From a checkpoint of a small transformer trained on Wikipedia.
Size: 12 layers, width 128, 4 heads of 32, MLP 512 GeGLU, vocabulary 15225, 5.12M parameters.
Architecture: RMSNorm before and after each block, rotary positions, biases.
Training: a variant of Muon for these matrices, 6211 steps.
Each number is 500 + 40 x the weight over its row's rms, rounded and kept within 0 to 999. Layers, rows and columns count from 0. Numbers have three digits each. The size before them is the row's rms in percent of the matrix's.

# up: layer 9 MLP up, 512x128, rms 0.389, rows 31-65, columns 0-127
# down: layer 9 MLP down (transposed), 512x128, rms 0.185, rows 31-65, columns 0-127
# gate: layer 9 MLP gate, 512x128, rms 0.362, rows 32-66, columns 0-127
up31 106:470538463467490464525497497515516479463536475487574528530524499555466496541488552560512500475539450445428484593525451529539495516443445564544507508520500531443516508467389529537503491470458472517490588481430431505564463539517531480518503535504493520538519503531567456473505496495530553499532496386501522448461517495526495560496549526513532466505370554493505443414522492466445471504459
down31 101:459509480520509511452479588456461575469519563541520438456560516543495496564516543530526545525481530538506554507521536505465447468490484573553491497489505521527412540490538498503488511536507498479501483501477516534504447492556588583509488493442473515486485420534457590525551477577548498535455568490493493524444483460520549500485479461495460553491515501607423532502502436447464525429431
gate32 096:530491491524592513409528409506579524478471434506524542493528471464499436504461485550518508526475504558461559565560504533544464435495506516469452510488472502546500489530464565473523524580514461480476574458510561567470542524505550534546500582445543530484507506493505464464475509483465518545527540430464545437497527524415488542481500475533494568521566454487568460502550494543437508543482
up32 093:487493399424422529573463509513489516519529508452461510455545429432437443465540483412515475518480547456502433475488539412480491427504492425529536513600481506497478505504505582544389500501471549469502494549496496567534487430526492471543513459495486472498495457507473538579500520566493497485486478454482470536542502504547479503458426481487479490530496517465473494508433465556511478477529
down32 101:520499578504566445433564435549525515503497448562543501517502506541515490505406484502502515495489486544467508560533518550517462483461483517502504533496526439579517523521439463468522564624509495498476566405487513544476542490471563546503538537505514473507488513436524489469472461366458502467504499406446536473483459513469509465512494521536513497523573432562509489502568503507470493532488
gate33 101:403497484521497518480446463486491546510536455555520474465529541548500477593503524554514510512512492480529477538486504549537439464557474568495439527481522496431581471477573524458476479532501560540457522533531520450471507446510510500509473501523439507519497476569485536503546600513535536533480452471490531506512532540472479538440546407468433567537519464535484484533426478481589565480409
up33 104:516476471482492469470512560425574498483514528478495495501472514501462593538472470406554492467488529494573453593451465466508429487548467411494572537493593513500519509512496549495482463515496458493489403489512560508578509574454506507482517519505529442508426528487533557407525542518483480528461557509473554510499476538498528480514495500450471545482513564519555447506466413515488533473530
down33 103:560506516480479509549497532540441459532442475484524485548494561504457530554547462476497528558452529498515528452487511572468473603481468479510445504456510515483480461456530454565518510504523461481503525537539491463486525479527398462448503544460536568508547512443455486542513511508488490476465607535476456470459450541436495499523499523622462468591463426476537491477495531495416478547546
gate34 100:568452459533462480509530530575510543500496498562522461428527515538454488517496502544542477547533476545430464522549464510497502538568471503430458581496497554526489481510483521542529522445435449574429517518566547480483484541444478527548552537513478537507550497599506523507505477519434460518495520558450527581454459536430536452500500479533521508418520524454544521459439446487524560491461
up34 100:479489500524539546495430446483534490486503440482534481417537533430509451542576525487485501399433491478531517524498532443534510501476506513515602453523568553501509441498605504517451533551496496482560498480528456494520511509512543498471514534495493498534546501484507493468456570532607548548458453453493467487472476468540417534495567450455419458556493457500446485530517537429516528492479
down34 099:443421485530504550547489423478507483518485460470515503488473512490435443484559503529507452534405476471457497488602442526429507501497543437506459467466566457522485485519408469482571509541509461533434486538549467548508559497488499534532529524472498485461515434561482479517485449468520497474453509465539524540492595445529465524560541566496481512498484519529484464522576431565520482445437
gate35 100:478538432485536491543500548518515531460529586439510487486429471459464512560469441527442468539543463480517527493508512523540485473456491529436534466498457500477378543424507507510464515544472486532568545505490384440488474475545465499474555575514537466487462519513554496464516555447477521503531512468597528513533451504536534521517519423534426499463476510552551462505458461464498546466553
up35 100:540480552524532509507442402449467549545476525504505523493572527497554520480486486578563492450486504521447486486560558534487454510432432536495537462549515480474567537430516452471455545503464505506580500535526554514536569480468457514486545477552578448461489466424504515549519586553497572606476496493507525542547496537537498546482528458547472413471500481509481480515509490538520498506496
down35 103:496578476419460476514518480531502478479510562534485515472503459482519452479536504426523514486459499448485532551522460502504488522575548511516557462473494535513453517515519516466567601451474438488512439502459489519490444465484552529507530526443490585502516437525505542435485526483548488529534457544448524488455517546485525547502417475462574521543523429486465510493447522571445560406400
gate36 093:439515491528478540548463531507448406499525480514511535472556484482502488380469540631525504499469483508481465509477522538497486434467524485475469503513505471544524497583500487522451482544479504454504545502511509550460519534514479550480534505440463478467444522521405504574540558456500500412509559575471570479451469465475525484467534456499507530489544496443507480499470480591469471392502
up36 101:475479406438417516423523505483456504501502454589471483557502516456480552522440538538532539488515464561466439537469533464492511431461488536481498567473424527482488487503502522533492501434486499540483595556473461458505491537487513498467550523530553499546530548532520439483408562503564488499523482519523541494499584476541536483454567476512533493526487555403525488522498450447422491487516
down36 101:485411490454487531453431443406474499479543482508477467462526503550478512510492594421455528479449520458553526478475482520533508491486510488498500522466486540444514515496482523502420460543491486522531476511480457420525497490473488456520529419484491478579528508467567447535523392562523563472476495525520435504512502448456465414435503525485491453552388463555456488543531461468490514523521
gate37 096:476540596513473442460520458531523569449541491463495515510465506508510445493462497471506480514448520502500521498479558536470411468486536437508479501596564514508485468461514392514519465420467551518477541522597400506506470481473517507471437525515506487546460466447406546517441485485524505455554480454463508522547497468463454452526491502558521495479464494487558510557531456577529488551549
up37 097:446487529470517535502561472510404505503535563459482459499528518516519505514513509501551437469498539444403497530580456439510602426484503476405533532481461503512498451509457545504459466432485532463455513483514471429533508420474501523470538555527415516507569473529439511485518500487474465451538497526475500456457438544514489486528493471561576516527498429492563481476420523504515458497451
down37 097:574466519529504533465521495461490508522498439518465473554475526456493476423495504499500465567468478493460452551441536534451447552507555486591492567467500498550506448452456574484490439530461480529585433466485550507498510500486509503514471460476508476547428471605470508481475500519476499473532490521450488516515419501523493432533472488529489501433440448516452475554447393460437467459432
gate38 103:455484496483431533503471468504487545481468470622436520492540535485512519541553458542507453523518565435522541539491465511548510478440568586452549475512513428545442486478551476592515489477478443507483564556522451468534446530579431493527517517540511458539505447531464501480471546505471564449474489533546500489556459492501426464520498494488500545459457511481450441536516484488533461587478
up38 100:535532411505490532496508570516505503437573532424577473565453517557471442490541508478497516466506463540442496504481516517483517519522456477563512498497457501472501502411498508490399456510509505390525513412518487482508507524462513525493512548482484501506483515445551555436563452547517453500477519483476508538470514486520524512452482489510539400522518474515567578537452588503467435474590
down38 099:440544519508526493568406502506518488499496529551464512531546446506552522477532538523482506496424524511550474516535493499558518444477510442514475456487565453518509493473537582502495531485487466455436456484510510529483459448526532539493469510546478480433577546454492529492448559425437514490405426466536530477497538462445561479396450497460438543536536467492567444508553477469510549546477
gate39 094:400462493502469464481430520488487439499503448486479515479517553494450534505510444538497459471510541463506505430429516507499556559449565529481462520539542486515551504426555535463421449541474483551525503510429515536431531463508522501466502461501503490509517442474467565551443508540472506515462526566508511534536557519485574528486507479478573475522490478484416611481438455511545574479434
up39 088:473516472435457509481516572501416563504521523472537542476573491439540594492550512488487562503555494490509530468555516445507508517495533493487482484393483530435498497509500515535477480461486509537530508493542509544556519518509537459486401417519551412568513499554574502534516472479534512541487467517471431445408459525539529473541513531494538506475432527511550528417511526467440488497448
down39 095:434471526499554455500458522526505520453439462547480451426498531516502453561482537465534374491576453485528532591520537514542473461540472526502543510558572506489581476521480461514450487526513518521514518483516573541429486518450463507538576533510598472429484548489535467489488502510479489455505475535477528535494516433489445515513526531476464409482553423487526533486516435542540501493528
gate40 097:503540404449484528467495515440501498497506449528535480541427483503520507516476401458484435493508478484537466483509458526512521515485479551502533484500504476474537494537395516464461549500520522577579557567447474523550495580492531474517488501409483519547427497553451579511513533507515427503521505602447539489486551495479528458523493497501506534568581512490538477461525589497483444452472
up40 100:549438448473516523476480478526439510499494582561481518527507415459479540498486466419485437463540481546510477417521486496540455506490469437477474462490423488512515465459540451498523572448466519539488484476480580486486532488505506467474578526482509482463477545540545561451453548535475429494453482555545443518546510471430495462493526495555574561497538473517480440468540552537509508563407
down40 099:527512555547483560551534509463496478504505488512582499486462498447487507581502499474464506436482532448597464538504544515520495488503488507448499506534494410457504502553435481472569451504481496451550486525477414548496479506526468518483482529411485506509517532436436488469492430445479469448511438499576528488511531498546479444535538472441466497517532486488451495606433549485585408524462
gate41 095:493400503508458499480509528523471502572538480521525508470505447439552481492557495546509472434435565548564506510511557511474537502458473498494474458481536512509562549426450471518530507507468475410567497529431520457484510446555519489515587478557566526480481485464497523428450424536506580467490472540510547564504578447430492454475498435504526511508489464478508563513489459467493577511524
up41 089:498457405483450488580473473449455483464460511505529442469505572450538481561473458565468532538523414524438457486494506486516545468565511586449497484494472548456548504546523496521559479464547548472512466513516431490560451552492409478478452482502557457562598560572550414504526540525542498504530473515537481482533499482527423503461460506505462479504511517501474448514467475490523508520506
down41 094:511523555458509439442510498515517433529547475484550589473474529500488500461546558482582549492480530478501520554543481478529466548449500538560498456517525476513466474521521504542468455498479475527477514518470563538480460438500562514507615515519488535402469462497537581450506468507394545502469493499461490472452450446513469515547491468501531483463451429556520482529555472514400498425461
gate42 095:515490537500529527499436430504496560514463472475453532417526528614526505523456579488518483459509478503529461521469441556471527519445500570517456469451531438509534534545548544483492548416558590527499479535513533534434452539542508461507495497515503424537501470510522498480518588468477525543491504485488491509512428541436433494504563463465443483520494509560496465538459465589541436483522
up42 100:491532539448468492522535568446493463465513455548501392506490572530578464462538530445508466553467502500536481512467470516593534494493500523509495471487517480473506452460603529560528441546591467505587531519493542513458523575481503476512506507490443557517496497431480515463488503398495500521483499477490542526487440514475521517531490456530556503458513485577583568555537465490544435490478
down42 098:497500459475572455494538526585518439531465543472481547506496469504467559536519499546545523429459432468517541512566533490510485495438517475507450492465490502585475554528482478512484453474469441438516511508502465517472561544519508606522469547424500534483459518496479510637511470572497469499503444530512447544545554553527470483470545551452472425520508519412489486538443493525473519456505
gate43 100:506507495528556525535488562504444536461477523521533507436501528546512447543511373435521429448523440501526506440500532520508501478548529460474513519602538532534549454501544495463497459490504440505519518563462499508497507477497556459534479581540471572533500592568536520512486568473430489522528590465569519486582497504533556572492528533500502503492445494478521516450521489551468449515524
up43 111:517430568445498506495556530502513529471538497541480501499505463489540569417501505534454475537459480474561486499432474455523520543542454502474500494426468477556480431498519533473469573502546547477490526491521499483558499538506550514426482594534548496514475483383467513520482465499501514474464528512490573530394515508534544620489546466444520516566491559486493531538461526531509524572542
down43 103:475552525598534552477529426543456412506400486571586541522473490494527508477550432450518448497448465498503511491528478490505525475515524507527558490523447430493381529556503528513545401486501474489475468512538463506514492454518516496489475495535453478548489571509577486524510534539486537515492542549479530485561525522470604491514552449509487496484484473589475504533507514472557547472508
gate44 096:589438522470567488506501512525496498510497503516450547573504404473484507563507540500547507573519532438500489454598538485539543517491473514513470557480499508571507477504491521559521456436520555562475448455516457531506472533506507510427519442444489509519548533560486508470525497530452487494503501556435495455498548527460483501562454560541466458397531506504406519443516521500563429549520
up44 109:481552439543502486499529522491502493504580504522580505454534528504486453524509506463535491479447504482406506501511495533538498491528505467544510460535506528480416425462526445511453488488523515489498515545478475576504549469481493569518463575491528536481440490314459513537510540519546449481508479448510503518463422485492454489461508510528513439477390540476575476487578468540502506528489
down44 116:517502510437518524514455496525491463463452458558456571559463429504511491527505560540568478548538496465494502519537489448526530514522473521493493581450475581532516501539531555577584454506541512488520491451507496512528444492520526525444535488425471482492559527527494478485484447531496502468475511498469561493544503442471499500577451483500474427443522509484366591457445524484542440567453
gate45 106:523542482548537571515525497504536591547520536451559440424519506480548495407502461453495479476532500498491460502538432466508483511477486525513500448454503573463509513445456490412482490541484489519437488480551439528498464472438499470571464483492468525506442525478428588550563511524554498509438499567562518475515433526494443479521501540559515561432521484531526402468507513459477476523520
up45 093:489514509476467543539495435411485462469435508507457558515537477488536526551527489529495418553519506490488465495441524547481594543482550515474555460466534489495499553566498599550505494478546580509531455458453472488496508487498520578521530497481505465518502489539439435411457545456576492445500491507487458461503512451546508571490465583451493446494560514493455540508522473492530523604488
down45 104:571498479543501495512498569522500504494472477468481484507495505515510524476446448469559539524470555503559470526463520471537456463473471504558472476533520499526531505442496493461540495399495462517483568540511567494503514496510451494431527556563471544440477564576577543556509481569496470450471488551557510562473549536548474582506585452614485470499520469527573520491489494568462480436527
gate46 102:526501415505512435472437574499565495510485524432507521481493540565510489528488509521503474558502535559463545465507538596462572537547497509496505443435472557478478476496454542463503467530427398509525456472452496557537548504553436576490502429483503457465470522486562518411582533486529521500500540504470428457538540554494560513484486523516462490529467489476485505496423483518441502491459
up46 098:477495496539430466531508566474502501462452513480521488546496483495458500402524535434520536472534457433538515484527512482546486534492567454458500422491517370438460515469458588535504543545517564550468530517477478481470628492477549497471507485442465458519520444454451474482481468470526474492467523501495526468520508499493517519559513478501429481468513491553412528539496609484518449526530
down46 094:489503514504464518478464448473485480489455448506510449487531562469426540523488452507483519503438455453446519452531513493500562541508488488452422502438493519517525577527519455479484470509426406532540525493568527506485485478496515457542498474506484503469559449595474578525619587511555448518499472507497501494499593521526525475477467513466439479519452484526504473498433505429469424577548
gate47 095:437528538518500523486520440515528498514493449445435505496411549546529465492521488420542552492503511452538440532598516550510490495512496479509456535449485485463519540493448500474469482491543532516467521494545461526510576501450442452469568455489496501461553568412544564466455540473477418485497488530497512450559510485496570577511480536437573457529488523571505453524456453553510568517532
up47 095:507491534519476477522508528559500445530529513495508498491485528506512520470572413542516538489475431536509505525503463513516403515554479479556456580489523538447460435516423486479536525530483395473524471510492535457495526468493451515415511461496492515452460568397463596520459524539518528506549430456482559429507435476506504505509418510516467515523520488453503461483404555448505534481499
down47 095:467499429492588494468444438417493518521507507510463466498488448562511525502470572533473429544474578474390491472493507464501453572539479520526457468444433432508460536420554468554472533529550503483511481531466523502546473543495545508499465496528469445558513430420519460451492540517533500516430544559512485558547426516503445485485460474521519550518538518479453539514493448533509506503536
gate48 101:540475486491547461547427502517543563451493489476459500528502532550489455538531495433460472477440569507562434472551532456514517520481511506458525478572431460473500495543523532492549434557481491491572521491571571498527504483511518442521540477461486554476482513584420558511508518517480452501533480471511522529456505529551414484508593599526558472525500487487483560547460481507547580461461
up48 098:486524538479509493452529541452491447430467513503573530531484506442483483462495523572519534462522506564490527632502512533507540538504495511445515534453524501449404468419509523506505510514525544561485463582486452495541481520490485525488471552485531509545524516492468521515552440486529482525468559570459451475477449449485541547475401396452464538487485477480539517481477552442467457413501
down48 097:486506576472533447536399468501502527454508530510443521461536538525534497519543501445479495518485589458495480440560520472500524492530504540499574485472400514481466526489560456442541416486508457493553505442525554485472472550538582485573435521494531452447489481479481556469529512479464524473528510449588585486510513550496523464554552539515503571492489525532470479430508436519511560530520
gate49 103:461423572543504477475512438498463489506550514529531403498535474480520524514606587460538456445586516509484501457478513494403458521468531473500518518478521500449486522436501546510479546463461519493525504485472414491503474430488510585435492468541504487510527514511495547584564546451509553546503485564536444451487554568566505497463524492466527481487502533572485470539516531548472518449528
up49 119:545445561452423531474525477444547481572492527471508501454600475493505502463561481505535524469530513482456504494506485566452475467507455553579452549429546497451437486497514538508550575527541498481393559524492462496479494498431490533452513498457517545547525518458539470495517540472503534556488555551534489505560463541579556504564493480574512549512524506481453507558472469534458480437460
down49 112:479505649449481539512521490505503494519457489560470486525492452525468473379539449599529516527501538511507514484495463488544486521509459503497505472484485563445459541503472576514534505374499546444476503480424519512518521526490483472508475478596423558535501541473528474487468469480507525530483536497459480485472505535466491420548535484498534585501547478481521485547579485528555435507482
gate50 100:492496505529445434467498442460467514508584488545507537551416437444552546448507484489447596484522554570530476485467479439504536544499571481508478476498510519549530522522494511496581483501483540615523530471567488605497495496495470476436590496500522452499435537461465521472474518505572490520437481531536544472493538483470503486513517504558441494495567526450478493476529524495423442506510
up50 096:438493473538507570520526460502474495439455452515512445520530514546426519565552526558518458560461536479475508582509562545478446501428488533456583605458469469508479432439487505499519520444483495436427503555521506424499522566554503510585474523504545517512566436524513469559496465493458559510512562505485485464515525520529465477508437462425481520517495510576518503534492504512529527500530
down50 098:439516498521533468485511582531518502474477513494489496525439462436582447492514534420487501501487508528417517502473572457491502512475536488573502516519530505534489496397530497510443554549498539592508489505544588476479547543468455495521524496577563496559425518542518442489562519472483537492488505554531563482592505526481566539514522542463567470460477404564542510486542475504525493491495
gate51 097:465504535497550526513591502462552546508468547436434532540467524514467484473489529408439521436590513452488533469515514431517474471531472505496472495462478475452474520495532553423484473579438564509489557527509463480527464478538494501558474449564473508521464463524523568398573493505529461576469464522472554542555482511451512445498522472485474472476446502418458468533455511475495508550535
up51 094:505556417496458509523422512555547474489479489540502534412529518512538500501549538573508524516549510523483485530430528514534476507512471516535569419535428578514503465453491460517460528429415496536501472442540431439521496505457496430553448535467417464566529484481572520503572514516565492502489443532512411459470490499486521468480484453521533500469561487520566526488509544525499555501496
down51 099:491456545504495562521539504491496433455475458470489499520464499479508432557521450453492520447531571529455518537527515508482523529532499478497470517560535391439452430531507582481559515552483457523497518540564442512493448464535495535473497440564478490504578547563416504446488516550437460471444528571507510507500469470526528508421571470537488541503509527491460462444498554490459467590507
gate52 096:541467480513498512538521473539535493551529529500474526547448508525538560494514553460441480534476525554522486450536410479574560445446494518470506488501495559553547544554464488551508466481516511566541555564466471541486542489461590477469483487478485483503519531519454552515481534476552410520464493473501540487477457568504543445511521499447502465526568519505451539524436492640456408472496
up52 096:547532487497481431532557496541485517469440513486493545460428587611523467527503448434444529484548470432534508507584508458544532512474463532514502450442503477521436494504515481492556474421484479526487508494494507459482463475471524516498511510484549439487521510468493493502537501474580456504485442467587500514596491496463553566463495445465511514438491471437583512565469499485533532396495
down52 101:435476547509540495447521528487535493519436481476555422532488578476515520532530441522505508544496568530531586505446466505406493516558493577492479506475503450488513471517488480529432473523489482577452445443473525533510497488565477478515553466562449500559521489527539513420456485469446559443503562556487492487476537460507444541514474492406512535554522447519411505482464469580518519528503
gate53 103:544505480469467512460394518520573533557499504479438487409463541446503451517507533580470510427507549517478534525509475528531465447439496493501512504548464498470549455550564493520569487525482511425485515463546487486544505461534457452476479585545530536516454503439579566529530529462443503513497515533421516497539564467532602458475448481508489508520521547528538507471539459517506509582496
up53 106:500468406581467535565440519575476508480484488486552480443481579447551508479524449490443449485492491538457530494558543527542428471512538482446527504503499490470512475535501470483538500514542484502488439584516510454579459452528509533455463469519493454523527524452510486492526555461483501512467543533517463408530519478518555431426500414572482456486445612481487544508521512520514511549460
down53 103:506454541435477546467494446463532537533446512508430505521535498535424509556422557495490496487480579494509549538513481474524499519518441439467504455501493490492496514563527486449529513535491529453440531491490454489540504532470499495453497523507461467578537519359551467488458500481535503540556510453478466554472504439549571420484458478521443532457450461517519507497551430419577519461452
gate54 098:484499545499510508520465509521451494475477433472493469524518557501519551541538459574464488559525487451521586535523486437475496530549527560506486493482534458443466484566502499444493531460513479555521449548555541506425518496508474468516505488496532551408518486598522444481416544544445523497426501469475511494525518552415524426532560425579491488462465556453551496546498514553514553492547
up54 100:473484488455499481509503487533525453470472488504593510464473480435551508413481525475530442525482564497440566523543493455541575531497519466468520451489443528541492520448466593531471492496487548381590541499513532490502532574463507505529523467510528421527461488520538477484568498505505560461486425501523496531509553502562432440469483588466524438520500529517466431513452447485488470497535
down54 095:573473485560451528518455516551448537524489478492451422456537530408445539572503526494425483409490526493412406458542582563528451435451450530488463535506510525470542501507499433524441523435502475456561514487510458552501489494515494535498441479465511549478589488491481544517426452475516496488543473502493462505498454492505507481524503463483481541480447488538559570461496544550501512519492
gate55 105:540499413529468496523435489516449471422480492479566526454552503566431483551531469458514460524583519448521501460490420468449517488565527502494585455530507438538499493488538460546485478535484482434521485476520522523493449548503536481508485473425482498458483578466478474452543532493507492452471467433437519490504500424459509455496572530577509420480555474444539485457450497451489443534539
up55 100:535478471509470504550516473525548531442435529466466567552527530541475457435549461499548501461502512453494502472497443535524462457562500484526553548534417474521416541533532505543470500537532518483564515508501487459538416511507542454518431576508481443533563514434458516558541426422495517509524499475465462554500480547596511486472587502477516435537507454483536492458552524479543476448471
down55 106:494576499557484469515502501454533474518514503524488507471501521514480548490508521465401578530504506489529501572516540466499522519430633556413441485510504541444537604568475479499486463514466524510612515554531537491476458521527537489472475521525474518440489485549471544588473491494505535466530541530532432451576481470536503555566430490420502482499504491479485495457487496503481523549474
gate56 096:502557454497466545471446449540473520509495482499470455468363507541427473487545528470493485514563474429445480460545491452451501451495497435516546509529527465515429579456531479467499473508511515528547513453537505530507496520463483547491506488517525550476483480483491446501459479484430523550529556380595502538472439415500526455422508520496465504509547541507484458521588507447480498544524
up56 093:551458476533415514551442482496490464473486470557501463518419534481571526487519478494456512452568548534529516489441486500435516565450498471534460455465456453469439489499497550520470527537489437510409485532538498533494494566500522521579442510495554482500396542434462575482422513526502506509526466496518478497522435442471513510552484427513516535543522529523505501562487495578464407492518
down56 096:503516479482505508483498541494420448505519518509480411501475441541464483469493501529468525462484512440496517588585490521524503510462505522531590483467553457463523519471531474559536491511446445502538454416530551471525503418523528544542511502432457416505573435535440463529491493525511527477506481492450553514510467407533533533456436587483488453476544562458595533512493495446476488490529
gate57 094:521492494497494446567470542555455435534524501454608519523509495491524475521482528532537482407421403536474496502486490519563461513542507540535498451434564523482454460489576577491502478516562507496460458536520479457558477465516491473504452483546491502523433541477503455505528501459502536556551515499520510490464532509410472472575589504497503471572448528482509483482466507460574554410511
up57 096:497452467497502523529483476598537546483614465484481535486447541469519455553505521533484488463590557540556483506453489512525524545501530494534469567522546477539522493508487491490545486585478533541494555498493485563498471531530514568494500483526496552529478453534525517471528500375553516467420452513516490549501492518572447482522466529490467432606447481470551568542541479479533475558530
down57 098:495534537511471471553534467456507516515593523506512531544566479544500488447476528440459517517441460536467526471549526524514483447502442507454505451361478519490408513483548474549459485450493453540529435533488530459495505435459505515454495498476539484486578555394485523588478464522505458538513513520501464451514502477439491455481562506603503491490507562505501490487448500480469480427555
gate58 107:489549526431452454519525517539538476449498464596579498496513412494587517548499484506528515472485528491443495509532546640501495543460460504506504592496555475493492401480548485503529499478516547465455551459493524527493453546485491507508454511446486527494474529593475544535478460512468528482510525565482472488500487584521511559482455562437428479512467466489499550541517478540513485422481
up58 108:487487543473452403545542438484472475515485485434552447522502549480458443531458560504512415459493478537551553511503517467524441546421505488460456557495548497460521449414481507466536591415499479513425460445484503535500531454483489521514463544485520530560468534493486438509497524531446533486550458512459523539477421505569533491498484505486435494468520496573410544525498509529551544489490
down58 111:439518589492454535521484494440544553555583523470537499493472496585470498508498490511438500542501476565514533497538475483479452491451466495503525440547395532566529474480496588518490557458473438542519493578529477516486536444479511568497498538498414442562513525565504514477374503475488515533508558494488440489528569485489451507512557476513560539447520553493463524480482496516494504473461
gate59 102:600534501429538457598542469473475491493435541537474558481527529490544472515503507471518505528489466542470509427456462477487421520532490411497489602451571491499478438485476513525434555483546486511460470426467525603539459477563501519444491504511459550482499503554555466578489523477453459531531452489496564462439484502498493497473494527463543486440457479504454555534443516499508507519482
up59 100:572530464510501449454484457478533419487567388483475556470532525481539595444461430462508590460571456558479508491539518540504504499514509394564558504435482536520478521522533582554484496521497455471509542535533527469482425494545461485551509525518487456562543506519495533490524461438485544521539490526492534477489528529489468491513585505518448494500508442559501527496462492566471464484470
down59 104:437503474492503489519476540561490522463472548453524466496414537549487466527560496507548447510515550512500473485547466515515505429504483603430427466503492451458503510480468531504527505486487602479497509549542475512561595525471519505438508478496507477459411467471554445528475503534443506494540486490536461546495498424560352509494433497528532503520533533475510415476474507464543492521472
gate60 093:515572440532500504540436470548518517527533472420531524472506522505489513494564474491434475506573525518496521559475463471551399565520476483520421466436480479487504541480490529470535554536547498485506482544482559504472476483461551478414549569539432483545536497557531521481497440553421532413528475516521533446460513487520436544443573506535480497524486522447464448527516485513452514462581
up60 093:462474526445494520517482502506426473552411578460480477579495530499554469543526535492493471500509425556474463482521457515442512485491513602539549495472580459538454548527529480473501505470462463476544519470502528500508481501513525489532488486488517499566459450520538587526542471514555553476485540533500459538473544515430551502554540417510544578465480530456442533439595523562466441487470
down60 097:496532546500461464523541488496574505470434485475532464524496484521428477495458534540541559488470478516560503481488473455497500535403521441499511459489467480505526489545521465554533448573521586485555573547503479498524570482475480468468528531521518506451515511510437433524481526451511479574518507444492466519530564478503640454436499549528462439495503460466517540513431434432462474572487
gate61 105:474477474488377531567437584474461488521494511479495495468503526438489514432521494435476459421494519375475520410491477503466485500509536477514452565552491518512473484544490518502508512503472543488523491638569522522510493510524499488535527442539582489484535405531430557487518475542504449496517503515548474482496509494567577456517514538468488554442523528510463536492469508499478461470501
up61 104:472550461507468518524433524470491502548521514405468434450391463513496535551534513497477474556521551430472505439436502499498519512527525538519431489452533482468488436491557526561472504482458495534493487609456481449519482488477488497471509505578507470521454490430511558478500494580486484498538529543506482477497520533541609536453522489466411513494437508459468527442502482421489469422481
down61 114:506471538566540452420517412556520449487485494555515546517542502464489473506454462555513523531416448569512509585581475543512472477460486505474550537460491472535504502486506475494514498509585427461456509457483534520526536547479550533512508502442482470508515534509444458535432527439486512504494498431526494445483506514381481422494535551546519510477597499565543451540464519507473538546503
gate62 097:460511505446417496538499419430482480539478496488536459470479561481545517481582561483489520502519485496529469552444472483397506480433485480508564480512555510555534536442572497514541457581547463494481471495552438485498508470540505485436483553550534448588437488562508494464534529510436471483557482490477572537446487457482500524436508496538540470501523536519498434566461449563513520514528
up62 101:505453476461506405525503429499491532549423462461545509537446509536568510462563427428524516538544518479534487485466464465480506494450549523504552536436508452518483527505425525458534490458537441535448528506520523440488465511537489474556562469439617541529455514558455486524527531503584533539480466500527463500485501538475430502501529445496473470531450552529513478519532593481459533499444
down62 102:497512482513561501504456458481504494449533577517524521509562368456496492492499510526392464539511499507475446498451543496422452517557552527501507513476538545497472487531520456481437545535367471456458585494467502520517527491469495471459473510444495564484548525520531479478499424553546565539465485511501508532510517504542492489483481510528393526508500447521441547457471501400506466519499
gate63 101:456508508381469492521487490544496519530469512480524497443411448593503467436528472490540495483465538494545539528496487561434522520460538463511525511599487515557460477533492447522506516478545443491512540520594481533477550535509547456473492443488521471487498549543482584517529528518467543488470541430549516518446483432490489481512453441461503546491550612531523458443551504510484561515544
up63 099:544525478524509505554455486541483541549505405557458439518478472518495431467502485552479507551490483530573501541496499474495509535442551525507517571524524430507470451495436502498461496538565421517495422563509453530514501501477594431482479473494505520519543432471469478500495501483443525450527558569518615542506515437517507479474534523455452434470525507489544431520595475466549474526486
down63 098:509543465563515494470479474483462504559479525481509476451486489548487525518515491501497474442515424482494468464541446514576608513490509544481505495542540452443570607534560547525532547501564532498453510492449549514537513456502553536488450551508540475510552542517494471506558642483539483486483515443513450536448449467424480526412516513532514506571541492491513523452467558544482475519482
gate64 097:512460554470431502480501483541508498501461522475426464569480505469481496507544524548508538474484521513550585486538506423543519442419561521527472490525431561506447596518476415486492450482536467507455561485496531592444522472486460475483545504478494557462486491525484434495530540477572486556456552507548542524460499526471473535570473480513490412478444525562457453435520469531552524502531
up64 093:437607457521546554495472494490532489474506500497496415385489459566461532543494471488394490523521507545442499589543495452485506430523583402437453532465450536455507455480503511491480478477542500535502464555553533506521532500476508461578474493533585494434503470526529458487489462474542503448472457560544514496502487509440530478510516533462487482501512537553494545554521543532470511520525
down64 093:487467532553484520493461463585470567508499492492571529577496532509516447412449513533590513483552482497562439439514462547488501544457466518461510506510593510511494515516501513546420513451488518528536559423445530487542551525527491467453526467432513478579470548461532503515492490543463499522534468401492508496510503481479579516504502403514437528530487502472438481510535489436525524446446
gate65 108:434519473498488469485513559553496542511492444480463467487570489488554506414533479533494496526496500551597505501498513493524465581575558438413464520471484488523527575484481496448495478469472477450553483509535531523481433436467528525558550494516448572444591549498510468491527571566440425523531449500488452500492541518508523543480439521513479440569510501528466500483514545542470521582521
up65 114:483533549497471588483493541549411494484484450479505465441472619531471529461428548475563538519454469505545517534523527537488588448531469478495502551520520517458555497513428477512568517422499436460537495576536458424536485491544491505520484466544460522479558530509454516510499522582459531507483502491484493560466510474527483538485446514447541494530523462451532515497539510578461464578446
down65 106:467481428566498536522496481495523479497486464482481477463534487538539584499474510530457462579535517505541491497506518522481472526510597437529568542442468506543568567558498465458398468491524478423550482495442518534452445518531498529545525459550478572444547525476449484419537519499450447518533531507531432472574499466509526516489514509490462473559475484530452558468538469536528455556421
gate66 103:513554488517500473516552516479537516540431457499503474498435515457556551478474540547559532530558448468488443489540508535543506473462564522431534466450550481458466517565592482497551529563485576510543507513474539572469437511485491460547466526383493467429503522493469580525559466528516565436515496579543457506507525500464474504515523516555522522516479517527578557481522548523442526511482